config.yaml
num_key_value_heads: 1
head_dim: 32
intermediate_size: 256
norm: "layernorm"
norm_eps: 1e-05
qk_norm: true
extras: ["some layers without positions", "hashed n-gram embeddings", "capped logits"]
lr_mult_down: 1.5
beta1: 0.95
warmup_steps: 0
decay_shape: "linear"
batch_tokens: [16384, 32768, 49152]
max_seq_len: 256
doc_mask: true
dataset: "wikipedia_en"
Each number is 128 + 24 x the weight over its row's rms, rounded and kept within 0 to 255. Layers, rows and columns count from 0. Numbers have three digits each. The size before them is the row's rms in percent of the matrix's.

# layer 11 MLP gate, 256x96, rms 0.275, rows 235-255, columns 0-95
095:136137093122105104135097124122116154159130136152136096155128114163166116138108124137141143172153125088134147128167103112155109122102165155104101104145117127080155119113138145147112098137106158158150179155149096135077089118129140135050100172131113153105114113118143128157141132141143147116
099:149135108138152160125136153085152109131130161104158160108155170135143115090108136152149078125133147102106066155146113128145135111166151160122138138109130100135110142104107088106137161114148110119138177157108148121092115170113132139158146147125097101103139132142161163141121069152135134153
101:153144124135120129128147143148145135120086149135121142087134153136135098128106173123166150125128161155114081086094173138087128185123150146137089144170181123153128105143106125144188106109118150105110133139112126178106124141132096130143154177130108125104101095132164124121123129110123137106
099:151151107120189126120145134163135115118129127088113156145142172153152138153133156141118124131098185128164115142189147143119140128118170123113084119155166109128154107128125151149134108118116143118134106100131117138130089147151144101138158118176111136058151131151118092135128147075110144134
104:158122096103140166167158136112126124124133157096145128143116144133149094107138126141137127169155086131108121186117106160116128134143128150144111167091104143128118126145120121119090133153105144136129096115123136112128097136179142172131175104169115130138154140140193170134134103091156146179
102:124125126089132133166146129155123108124101152106177119123131156140080133126142105120130105143146143094120121185155156127151135148136132158114137140103063149091154140131102133171136141158118102101147103130158101161129156102109127122084143108143110156110108146119153126178132116077165094097
103:165123166102122152174158132176096155120076107150140171090111135134135130099147142097097168133149142125086148124100142144123135154139168126102156079112102108135139148155097170123128144110132140162125149137139119137156164131151131172114155126116138088122152133127126118121158103134078104109
099:111145118102112124105133127116142159140138088131116080115171116070157105145113150157113115142139113139112157172130090195108075178124081091142109151154111124125092129130127103146135148117139119119144126114106132142131110119097158134097122161126137094100101082140108135106090145141125101123
106:129113145087088132108077144157100106131180092152120113133151124072099156108146132100114118085080135114134132127122161101119139079103136125139120148111141125144161089106107136160139162129086133123111127168119126107149122127141138082134116151100101096136101100157136121130133134070102140134
099:142132118152142100082099143135155124135141166116134119135148136112115109120126140111121097160107136156114169138153142158099160100151131152151120115154126139183142106159123112107182134098147147186129082159193182134130124132135141136129150105092169103108153100134140128138108108112102119094
098:107145148100145163139164096120122102171120107140157152177116171153153112101147159112133075104105131151097131097127125147118121127167118141147165150172155110169173115154085123120119163095150151125140153158129130098117115096113147148162098135125130111135096137151123119122167123107128163109
101:148170133107147149103158160180128140131141144125129133080104126114126118157114119123127108095183148105127141168101080119119123125094117087083161102104148182150123125126115123114118124142120164099111112116110124132155112145121173170142118083112141097126105112162154148157133144126147078146
104:123109087095153089169170180128133123134140162150145146138146103124126129150172154135140182152068123130117160147142107094164078138155099095155127138139117104110132123110125089158170107149094123159154120130135131099125152125130130148109116131139163172130134164140147146127109110101150131133
099:115117084097150131140137159109176117124122135158106112156156155122083127099087159161117162161112117088155076110111112140180136155147127104113123132101151164087128151102113126130132174161126080137134144126144107153147134132112100161115137123127133102146110111115090116155099116141163121160
091:069129105152117120152144183140131131125109110110123131159137152138117112140135114071105102118138134118116109063104111145150130127155144122167167090090141148120185145147127121173143070155108128108113167131115155136115150146124131135123133132106133117151091120141158168129155129139181111117
097:129136142156137128117134125118170123119172153123109168151118145142178187163109116100179133115095142141157116145129116149149146118197130140185154145154148122156115107155159131144155163128146133161146138110120134137127140144105129140180126155132161142136134126148106163141160129113137172167
095:156123140124160089122132162084107151170153172098132128150128103152126145143131138145122093147153145132140070137197127123097106144109167126129158119162128092165116114132154114125145122145141090134107194132142128123116151103165127133171127114154107126143114134111143146122167131154167126161
103:132115134126172147126154141107126159137136168165140161105115116119198182119107131122143181106127133141115135176170146112154123157177131137152129124142138148140078159147164110136152110127101116162158114136132185126126180118126118129109134186136122136128147149135140127148123125108109140155
107:164102168162146089157155091101148122159148140103108087118165146138138104109098149106109118158168124144134113149154125125137126119140116083164093114097153142143143124138124104136181134137148125164140189153160150126149086163124158097122127124159108124132143149171164132104125123145149122129
097:096122131140130139094123164135103119119123131184165154134174135143092125160115099092143121148187100103113150135104140100082140118128080113150166127193133140143126126177137132129135092126141104126150141129105149142142136160131158139108179126136127125103138150104143123090081140165125126139
100:164140151150117159111146121123154127148112118103123106090087116153147117103153071139154131104105150116110098123154139130129146109125151151153146110131116085139132114132130145096138128155113129143190151137144121148081151116176177120136153110070168124125128144100175150131093127154124103175
# layer 11 MLP up, 256x96, rms 0.288, rows 235-255, columns 0-95
104:137111154144098119136168112184112103100108143121120129075110138144129126139126145148132129081096115163135113094154119189108117149156134129107152081145154135193100121134116112097159141102117122119126098157147154138106121128096134159137132133131121117161135082193131160105159130131113144125
106:104106103135121135135192101117141138145120142125120125114128136130142116144143121148173152113202157134146128121138191112133088106113155134114153143189142135133124128180116103090131070121112147136111129141154149138128138118119123099105157133123139145171134130148166135159141183149138164157
100:105111158136146140122122141133125126111139164147101082163130123132085127129125110121142157129153141149126183143153128134147101103134121141114153178097133157098092163158129148105102159117124165162126121113170183086173092137139110137128135098107124122126118169169137133183134161138142162120
106:121162164129118115079122152123143097157175127142137120121118130103095126102145104106127115139113145121107081166090165112106114115123114151142097118101123111103131136166111128155155131144098163158112088159178161100100104146197162137108145143113132110132104137147117158101137151109088121138
100:121160085085147119126124127116122174138099135104152135094145128135119116134122118172144108154143116109169112154160106100124117123110161161113122095147147120133154099056144139154125083115149108104081121117102096130140138098111098124112087086143140132118154139126117138140174173156158102111
104:116140135097154104129117136073106140120107093177105128120180095125123158164144140153111110113097086125141142102130133174163135093164161120108144109124123144115121127122156138140110162128113136142105131139087112088097114133144105126135103123103114097146135116159096119040095148123125126116
099:183106156095146113130170154100106134112139127136128110096132093133112117118126114102120146153153143129085103164104183110103099108099131080139113125114097138161128149155142085110125066140136131160127151150137160150118133126125171141096109145173132123121142147167142125161161159122107139156
101:139160099167150121170132130176127150104153104107138159143120134158120159141128105113106133157146139132108182153112119147067079080193131132113122156127148123119130180114119107130099096109127129111138148106138097156138108118115132164155136103109102080152111124157115140121120093108126119132
099:161132129192178095103144164145135142155120149113141181131110137136119099093159149178169177165162106104125131145094094126135130170143141135142096148118154139134106138113113128152129134128133169104084101121114102124173115141141102130137110153126105130111139123147122123127130110177130163103
100:130139140110135127143118141166140127084175151166154174118107128085102115086101109124118141134191148169140113117152130141125103092133101124112138117127122109182106152131128133135140125106115119137137154140160128144141141167084116164126136155150118166101132174126133162147158150058126143141
094:105119128129107119119125092107170100099086128078154089096136118138136105123141112097097122086085129137092131107132152125140116150112133149124145133159121113118130124135128156126158128144155135156131140133180120090041165130151135135096147105127146124134052169140117132153137129132107132135
105:114160123151135124116139133112136146137141127151155146097088147137139100154100164113135139172155111175137135157170144098116139132120113126135145152130115096090194123158119091161145111122125155139155134147145143161104128158180076147140138189122138148120105113099133158179132120131156142148
095:131128087121135122137125063136128126152152081117125107148119139132155135119083162186119091113131113132144142155126123106098153153125145143108116123132145133136105135137140095075089125159138150134167113122133115149149152112117145149154118161122085073176104093149087147162176118129139116108
102:137134145185113099138150178132113108141136142110098132086138103152134160135165146108142133106145101155107130138125140151117132136081104187156156109179072145101121156153101140151089134100161120125143118122121117158094153143128115153137156138152134131117158149104120101090181143137145121117
088:146122122122094133126095159103105143086138138157103122154136107138123162142142150134127151099160107084134159094140138139163151130134156113091117145093106131081101138159134068135113091124123152135078158158130096150122113149110112122085187141127162130149147102093111171112119143114138119142
101:117119113091094122123128130111121118113139093130148096103108128096100104092106117127102111107143130086109109150100143137120080140123088087096109084084133156124160154137092128128130118118131133129079116150123086067117081141117135120088143121109128115100125129107131110120084095138068140106
096:148110116179130128100122107132117159121129126139106114106132089142184066157117159158137116121130087112153142120127108099098135127111132151136127113132126131103142174128088109089085083117135124098141145096081110125144106096125124151150109081135072111134082124095108145111118122119162126147
099:115115129058087131164141142112098120151150084064125109110140148160102131102138147141086094125110084102142099145116135104104158110131110124105140149090118134112114170142107113144112123139145068156109140146117144125141114121146082121105126116112102098087106132084139123101102125133145114134
102:156116106099176101121179184121140160140125081149117131113115106142132168149116114099110137167100159126122090178147123129151142095145111139152138135137138109113123079123134130144140146129078156155196131137128141119092137118143119158116103095107135132147167132129130141129135111151080097135
092:172139101165102108140115160150152085158147127128135128077132117113124110144138136165154121132168129130105135156109156123118125110098149160078126083123136124079123093097134132124098139132089124116092146158102115100112136127112129120122095136134174148129087139183106142126159117122161072145
088:122117131123134141113155158136125144131119114161098090106094088134127129129171156184142119140124121104099099145163120090137125104171118135153135110134137086121130099142110122109111127143110087129131164123134096140089083083168143093135087098091138137097126122066104137087129135167117123119
# layer 11 MLP down (transposed), 256x96, rms 0.24, rows 235-255, columns 0-95
108:132146098126128125122123174136114056165161155117129093123133152147075094130128112117120133165132165131101149129148138105099146106134151184112113086144131142141142130106132119131145102140126159092123134103139036166090123114150125149130118153122114153134173126114132128132161126125140113144
100:141120141103133142128109154119114103142173129163105075132150079165139144090127109100116136132128118113123117146140115119124116137154120152162097120131104115176134130104151123138148163162167163145150134140080134133138121149154138147107088123148117111058163137154098102101121055132125126110
102:131170126152148090100089112113116076129138113130144060136109149104161132156128105136140170140157137111119123142186123111112067121130104123121131168091122125154089117129130167152108127128136164126147113086109122142111131112181090140154118136147106093097125152154141126142141134137116161111
102:108113108128084122159147140173172168125110125104151137138146132128135135113156079074127115126150068118123115162187135122147117126113109119131136130151071158122099110086152081148111114106150123158099154107108138110125104155127150160143108158159136151115129140116157130136101117111105157153
098:146142121141119091147120114099155123096107108174164100170096136126129125133148178104085147115112143110112166132148151138167124125127122172141135116123083104111104125139095153096148116104109135139147139114134177127127130133103102143121153125098173147130130119062113117133186099084111133152
104:157138135108136164140151143106128122178106118149096165123154104127130149126126122148108150140163103119119135097172136137110111124127062101127137098166155096138095173119165149121143179131103102132112076121109158107102118163116133147146112141155088113110095099121157143128114118119114124070
102:141084142125106127111126120095078125119151159106090162148158147138103137126145109095140115153081152094105118132142119144145131101146124149125149088176121099153135173099107147141106170154093163098120102134143156143141134104134143136135104175127149095091176145106093166109133152119129125133
103:135153140112160091155139119115141136119141111139142108088106145141123144156094105121094162120096207141097142142160126108112099145124108099142134155118153136141112128113106122142145075115119126079097161130093145187149126127176130142156121112160100080130162140108139148155100113132124106121
098:107103171115121130141108116181134123127147129131132132122116136091135155166095150132164069115113125158105132153135128131113184100108104121097139088082160136105165111083149102135142081130120106137107111164138135096100120141119104145141178110135131129122114155164129108148151127126111151187
091:113102119105097102112186150133156139162099121136120179137117145147122122154093117140129104124153153117109097078137179122139117112145158123160178185139122169141144154131139120136104112115126091127148149125084124129119101117138111129138132097112103123097104155112141150150077154133075141101
092:114126101113146137115170165136098147150144112153124176131147126136149162109122193128104136099145185128149135144120110145167110123128146160100132117128129154133111144125108075107090130117133121129093139151100128121139144113119104105121090098187119080142114111114111076148153102105126107177
101:131122153137087117104113118143103108128133106100128131142126118090080135123161148127114168108187134167137166102128124129143105137140113157178133149154181129130179122124148102127107132129118109102134128147128171088086155123127130105136167108089120082157112087160117133173125091140115112128
093:147096150134105158120082180143141117145094123157140151131132113085128121162154139073142127153143171086138136113125105145158100158138153131124112147113116153172075135087105119154163074121120107140093119127165101138067120137127144115108125120121161134125153104126148137129092132127138142119
100:114123101131114126122130115128129143166148104099158128117133151115104139128173080166051142151138105102111152154149125105121133174100139136154170083114122109126149117135134138107115149093187133100128141116087121154090093124124151105124143163137102108124134145172145117156104170108136100127
093:133149082112158088117147126128136121083127152117181153139151138103130143144066123128095152123117114130130164101108168132116114083104104172111137160131117107105142141116115127134126114131100134139113125108148114175127122138183124134131141130109132163133141111143100153097098150208147087133
093:105097118160149135125124096094145130117119154115084151147145110155181172140151125080164087103071107154137128123157100112131117078137135140171134172175121101152091082110156140126126146109110119121142125089137126131129146120108108129151107148138124127119149112123102147106157132103163157136
093:095134157123102119154135134123117097108139157138149113106113157152097131119145117079114145111113140167095143124123127124177138145128127166117111134140147102154138099150142172176163117162127103159132079171154117095151164136093127083122074114103128139124173111129154111116086102132103106115
091:120130119160143146093173109084144143125138164124104139150103139138118126117101117150128171094119142124127128094134068141134120168123130169126124122156131166126103140133148176141101114179116131101130129148082135145132114121107146127084097165123099128166115126185102109121153107093135071116
104:055107093140129148160125145162119140131141143120140109124117131109124152150125095125133118158127130165089109136130148125139114104090120131128126091148140165103117151138112072103136076141134180150128141151129137063116111133114171151134110192133149153128100122151081158101117110129130128117
096:114117111136104151123138182128095132174141165128113148066127127120121103098142140133149133075141149158111085145134091128147154176100113129142173102104140129083135140081140115149114131144151135138105135110116155118138117078145172128129141107137137070147131116173141097131143105097130118124
096:077114147146140115157104099162089124125136115134150161154162148118107139145099148147107116131169133165151147149090096141122111156120133124137108154134126166134100103097123091154134112133137123128098111137142160089142156136054101138133109141161104116132130105189082086149140118100138130119